From a checkpoint of a small transformer trained on Wikipedia.
Size: width 256, MLP 768 squared ReLU, vocabulary 10347.
Architecture: local attention windows, paired heads.
Each number is 200 + 30 x the weight over the matrix's rms, rounded and kept within 0 to 999. Layers, rows and columns count from 0.

# layer 8 MLP down (transposed), 768x256, rms 0.0653, rows 465-490, columns 64-127
202,205,180,157,276,174,203,183,260,176,228,149,224,215,229,181,199,192,190,150,182,189,230,206,180,205,176,205,234,191,204,221,165,202,198,172,212,153,249,181,178,216,111,236,167,192,166,161,187,195,228,138,217,231,192,219,258,156,220,200,189,232,183,224
174,214,205,179,156,201,187,156,211,163,218,131,162,219,154,190,157,227,194,226,151,234,236,212,271,213,257,198,228,175,200,243,283,154,192,167,233,181,179,215,193,136,152,165,174,207,215,164,247,284,190,199,144,202,186,223,179,258,198,161,211,188,258,225
184,217,187,269,196,166,225,172,250,176,222,167,205,167,240,168,203,182,199,130,187,284,180,192,174,220,194,179,123,197,136,180,195,193,239,191,216,241,153,284,176,163,172,172,195,182,191,240,179,155,206,230,239,228,190,155,153,219,230,253,186,226,204,228
172,189,211,234,214,188,188,182,275,163,214,185,197,213,217,199,250,203,242,201,139,127,260,222,232,127,185,219,202,177,179,158,238,212,193,257,214,179,182,217,158,214,174,218,204,206,185,226,176,188,154,169,200,234,210,153,218,227,211,230,210,207,212,229
188,148,225,206,210,224,166,196,186,185,248,180,170,236,167,155,145,233,216,204,194,180,177,223,211,221,239,193,168,170,196,202,170,176,209,202,198,185,208,212,235,267,180,173,227,233,182,155,187,243,145,186,186,209,198,191,200,236,190,181,223,235,212,252
225,175,191,247,243,179,178,185,212,203,164,190,174,141,189,212,196,238,221,235,210,189,247,177,126,277,238,256,188,195,222,256,196,224,231,239,202,223,234,240,144,160,222,181,221,203,200,208,179,257,224,175,185,166,175,235,157,172,223,173,132,205,157,224
178,200,196,249,156,183,179,208,217,160,165,196,171,169,218,220,187,201,173,175,189,195,166,210,193,217,220,230,215,172,202,149,226,225,183,250,217,173,189,225,219,179,199,230,225,185,248,254,171,202,207,140,180,201,204,198,196,168,146,155,167,188,209,194
178,153,208,231,190,191,196,181,190,139,190,226,190,164,174,207,175,238,260,174,208,255,250,187,238,210,198,192,160,182,191,237,175,211,194,213,215,242,258,176,229,159,217,238,205,231,206,274,149,203,176,206,211,187,179,235,229,202,209,224,185,258,225,210
230,207,194,183,194,204,184,200,167,186,181,216,203,187,219,196,167,216,179,147,204,294,185,187,244,175,186,203,191,171,220,229,191,158,183,241,247,211,166,158,198,207,172,224,169,207,190,173,207,160,222,203,189,223,214,170,202,208,217,202,158,218,196,119
224,205,179,210,212,207,233,177,187,132,211,178,189,205,185,214,179,179,123,198,205,237,200,173,218,236,237,206,225,185,206,191,143,175,250,245,190,175,197,223,206,184,175,242,174,206,145,153,202,207,188,192,183,210,207,174,232,220,201,221,194,205,154,196
208,211,229,200,162,172,183,192,214,213,209,208,161,165,153,210,180,233,227,204,193,184,191,208,253,214,173,202,192,184,195,183,171,221,246,232,183,264,183,195,180,207,239,192,218,184,115,221,223,186,167,228,208,258,185,165,221,182,194,212,180,196,232,188
235,202,167,190,197,181,135,277,206,189,220,197,223,189,212,168,182,179,239,204,188,169,222,237,239,128,187,194,206,223,207,190,207,236,237,186,150,197,150,320,198,187,149,141,265,209,188,197,181,199,181,238,201,163,217,239,190,223,211,130,224,221,233,172
258,182,213,189,195,183,204,184,176,192,196,200,209,183,212,130,211,189,178,157,228,131,179,212,186,213,187,200,233,195,120,187,161,202,200,201,299,207,208,219,178,250,189,193,244,199,221,213,215,216,196,261,211,207,182,217,141,213,206,191,209,175,225,220
180,227,190,220,163,164,186,226,208,183,188,163,201,164,150,240,191,193,202,225,183,185,203,177,141,206,230,173,213,190,288,210,166,260,257,217,202,216,192,222,247,231,211,192,183,235,200,203,168,252,183,203,169,208,256,193,226,209,207,187,215,226,222,150
208,196,237,179,163,151,197,173,181,225,220,223,185,190,170,240,198,172,231,207,226,176,185,217,182,164,222,212,202,208,217,211,212,197,190,156,216,219,161,202,221,179,189,187,173,106,218,169,181,184,211,168,240,197,221,177,255,174,218,163,205,174,220,214
182,215,164,190,222,183,173,243,177,180,218,146,192,217,203,109,161,184,177,210,188,135,190,159,177,251,225,225,246,209,231,204,262,182,235,222,223,187,220,205,176,215,159,235,196,207,221,183,156,163,182,157,185,210,169,154,211,189,210,165,252,205,251,227
178,233,200,215,245,219,171,213,189,198,221,233,148,178,160,218,206,224,194,199,215,207,217,162,227,210,201,177,154,183,205,216,251,159,228,201,172,188,218,199,174,214,188,160,194,202,163,205,254,249,270,236,172,218,149,212,196,207,142,233,147,182,186,224
222,179,265,130,204,219,167,271,200,218,223,200,194,237,191,178,236,186,186,169,182,203,197,240,191,210,220,266,196,199,161,155,213,142,194,169,176,199,196,201,182,209,199,188,216,192,217,209,182,188,193,232,209,203,175,160,224,233,232,200,192,129,217,171
220,238,175,206,216,231,263,219,174,230,202,212,200,190,288,210,211,216,204,177,199,218,148,182,230,205,181,184,170,199,157,188,122,189,186,213,173,174,203,227,200,227,216,188,192,214,154,200,217,172,156,206,207,184,147,171,213,213,241,207,204,187,192,240
217,171,212,186,179,249,207,159,232,176,207,234,190,245,245,146,176,114,200,196,208,172,242,156,170,274,233,163,218,206,195,195,171,212,182,219,165,144,211,233,132,136,179,198,262,143,236,221,208,210,200,224,234,178,211,177,194,241,174,210,197,250,193,173
208,196,175,169,183,208,181,170,197,189,133,161,203,220,172,148,222,127,204,245,187,212,242,194,211,210,187,192,164,192,186,228,189,198,193,210,234,200,248,171,229,191,172,185,226,144,269,203,177,169,167,215,225,186,178,169,186,192,217,195,259,190,165,220
208,254,212,231,207,186,203,131,234,222,158,197,238,194,196,213,209,207,196,205,209,186,168,182,200,158,223,193,223,205,173,176,171,203,187,213,224,237,201,257,176,215,237,223,233,211,161,252,214,215,189,195,222,213,150,185,204,217,226,257,203,258,195,195
252,160,227,200,177,173,129,191,181,195,131,166,229,216,205,222,241,212,261,183,221,162,210,227,170,225,203,200,197,258,202,203,150,178,209,189,177,199,216,223,183,196,145,276,146,183,219,203,195,189,130,222,248,178,166,163,213,241,183,196,205,216,123,192
170,196,166,136,182,213,201,155,214,217,221,251,212,190,227,205,210,197,192,198,197,218,200,211,246,201,164,180,214,193,205,206,194,182,222,171,150,165,252,109,201,199,283,195,224,241,162,186,194,203,246,203,231,281,199,229,165,209,185,167,193,209,190,205
212,203,254,196,232,228,184,184,203,183,229,208,214,201,178,181,222,228,284,166,232,220,257,165,222,230,185,191,157,200,184,210,151,169,204,215,172,173,182,170,195,188,168,189,146,245,230,202,234,183,209,233,148,247,174,208,242,191,140,156,162,196,273,207
202,192,216,218,191,177,189,197,164,161,228,153,162,195,203,151,192,201,144,217,190,202,187,176,150,181,220,226,214,174,179,196,186,239,188,187,131,188,243,196,150,240,209,192,210,252,227,172,189,252,188,241,213,233,153,202,182,214,239,192,225,213,220,242
# layer 8 MLP up, 768x256, rms 0.13, rows 466-490, columns 64-127
181,224,145,181,259,202,211,162,253,139,242,198,166,202,246,210,213,214,209,213,221,202,181,212,196,233,228,188,201,167,231,200,145,168,162,211,242,117,203,188,242,181,159,151,212,156,257,178,195,169,207,210,238,252,222,193,169,171,201,190,206,248,167,181
220,120,203,212,183,138,240,186,200,263,254,197,222,232,219,197,195,167,152,202,187,231,247,229,88,218,238,218,108,192,119,122,173,223,219,138,224,126,174,179,155,164,143,247,123,159,219,263,167,234,191,182,235,152,257,228,159,243,225,220,140,277,193,171
224,200,165,141,207,264,221,240,210,207,221,220,213,192,281,170,179,214,252,219,176,167,230,254,142,137,175,216,187,191,183,202,226,148,152,192,207,229,199,156,208,161,224,191,136,218,206,143,232,218,221,215,181,218,127,229,191,194,246,193,225,204,225,245
242,163,155,204,199,227,227,169,203,196,185,234,163,181,223,248,182,243,168,190,197,217,205,197,217,161,210,124,171,191,161,183,126,164,227,204,191,155,254,217,202,207,168,196,281,226,148,203,184,223,173,215,150,169,173,169,146,262,215,204,215,197,240,204
195,134,172,191,218,196,202,200,181,157,231,221,186,210,144,194,204,222,201,181,115,202,216,195,153,227,226,213,195,160,248,213,267,178,177,246,221,156,244,205,153,126,230,218,175,165,205,251,225,171,240,197,133,215,201,231,179,120,198,233,264,212,202,237
171,290,169,206,206,205,174,176,199,234,209,228,226,212,164,211,199,181,237,174,191,212,193,171,213,203,199,223,182,186,188,208,175,206,159,148,190,193,172,197,190,210,147,192,162,183,223,249,238,176,162,168,195,209,227,225,219,190,197,170,172,191,202,210
235,171,127,245,197,188,157,195,212,167,175,215,206,174,198,193,161,221,239,176,201,219,175,158,180,218,215,156,213,201,196,182,263,205,159,163,205,234,223,168,225,186,225,222,213,221,177,291,126,196,242,247,197,192,199,240,197,204,191,285,178,208,228,201
215,211,238,221,208,161,156,195,194,172,150,237,152,181,172,169,256,184,187,274,226,181,182,227,242,218,224,193,193,207,213,236,256,221,219,171,205,200,181,206,193,171,253,165,213,225,204,189,186,216,163,201,201,217,180,188,212,167,227,199,198,174,211,146
218,191,197,216,155,253,185,231,177,171,254,181,198,233,195,247,194,232,226,206,194,233,209,245,185,198,141,248,202,238,136,215,238,250,224,178,245,187,199,191,209,177,157,155,244,186,210,136,197,197,199,199,241,170,201,175,166,189,170,173,213,189,220,192
182,175,213,210,211,189,233,149,206,239,154,153,241,200,245,249,239,195,211,191,212,206,152,216,204,177,231,197,186,167,230,237,167,166,195,273,234,211,266,182,173,182,225,162,172,244,189,221,173,175,172,221,236,202,187,216,182,198,247,168,228,212,226,268
210,202,185,222,202,215,239,134,180,201,177,207,171,144,111,221,205,182,226,214,195,164,267,226,228,212,174,159,254,242,199,216,232,192,183,178,187,206,230,215,155,164,228,240,233,202,234,206,164,180,156,258,218,175,210,232,196,162,186,155,202,175,209,210
191,149,168,183,201,243,196,144,214,170,205,194,207,199,217,196,196,235,219,191,209,199,202,181,185,208,211,216,206,179,227,217,196,192,219,208,184,206,171,172,200,199,261,272,214,174,174,187,205,204,201,165,201,194,235,209,190,210,228,215,154,180,155,227
179,180,197,193,209,203,203,197,151,193,158,189,200,210,115,190,205,211,187,241,197,195,259,207,211,230,203,170,266,182,115,198,206,146,232,210,213,231,190,233,143,172,199,254,211,217,193,151,187,247,284,162,210,197,210,176,207,218,202,231,239,216,214,175
191,231,212,200,118,210,206,251,173,199,214,196,217,161,177,196,211,194,195,186,177,188,228,201,245,152,182,152,185,188,206,237,208,232,262,184,178,205,185,204,205,221,185,161,219,152,195,196,188,172,258,200,243,255,209,223,272,166,232,266,207,220,185,180
222,222,198,265,173,194,189,210,185,176,197,221,251,113,211,163,250,205,253,183,183,204,157,186,221,251,250,159,156,173,184,181,186,209,215,202,172,141,188,193,204,264,215,230,223,227,241,211,226,269,239,178,191,195,180,230,193,191,193,213,180,247,172,175
187,260,189,225,211,160,221,177,197,199,198,216,162,202,168,171,188,137,219,203,235,167,208,252,205,146,197,264,178,151,227,169,163,177,196,199,114,247,224,235,230,231,187,244,210,188,209,292,200,170,225,191,192,240,203,193,241,188,171,203,207,211,147,228
197,188,213,212,238,246,173,248,234,188,176,146,235,193,228,194,190,279,232,183,261,222,192,189,160,138,191,228,222,170,167,266,191,165,218,251,217,199,216,190,209,231,179,210,158,302,171,199,187,133,200,171,203,214,208,179,185,135,166,199,160,179,188,265
171,195,185,246,221,194,170,208,263,265,172,187,210,177,188,173,193,215,166,206,186,144,172,240,249,189,165,225,239,163,226,199,227,237,191,175,220,200,221,149,232,207,196,180,193,265,187,232,217,224,202,195,212,226,208,243,235,212,190,212,164,216,204,149
158,185,212,234,161,197,218,193,166,196,205,211,177,202,178,171,195,233,207,199,166,227,176,214,253,215,276,157,195,193,207,207,179,193,250,224,196,209,224,244,148,209,177,198,165,203,264,223,196,182,197,262,168,169,209,235,172,155,169,246,220,181,200,165
214,163,208,199,168,236,206,193,273,197,173,184,234,174,217,152,186,225,213,250,132,172,228,229,192,247,145,164,191,149,230,188,183,181,174,231,220,187,260,154,138,208,208,219,173,180,263,222,200,129,219,253,188,211,151,242,169,213,182,184,204,180,216,210
237,218,177,221,216,183,228,230,200,158,215,159,203,178,177,201,174,161,219,197,214,228,161,218,234,195,204,141,171,126,194,235,172,166,205,209,157,171,224,222,182,185,258,206,253,163,197,258,237,154,153,195,267,170,172,220,183,178,189,247,196,155,178,144
198,226,212,145,263,197,244,205,163,196,256,174,182,165,182,220,179,197,196,187,230,207,208,231,150,179,176,175,220,174,152,251,212,212,190,153,219,228,187,168,225,149,152,196,223,256,240,160,148,176,140,194,240,176,230,190,219,212,149,203,208,226,159,272
211,213,185,245,148,252,240,242,236,173,199,289,283,160,231,239,259,221,213,226,183,175,154,154,203,191,197,153,178,257,194,215,167,186,276,198,187,218,204,167,230,237,215,206,217,186,177,202,236,201,243,150,225,147,189,208,189,171,205,204,187,186,238,178
201,155,168,157,174,234,226,155,144,187,229,187,190,244,198,235,192,168,269,222,163,208,247,181,175,175,137,194,167,220,198,200,197,178,240,248,151,205,239,146,117,206,191,243,237,207,215,181,230,268,243,173,243,228,170,148,196,194,229,182,177,176,202,214
152,137,230,244,184,203,157,201,189,165,203,205,226,237,220,186,236,264,200,216,179,188,211,222,251,197,237,136,201,145,196,217,247,150,154,178,181,185,165,224,244,162,191,198,210,218,220,210,156,208,156,190,221,193,193,218,179,202,171,166,220,225,205,193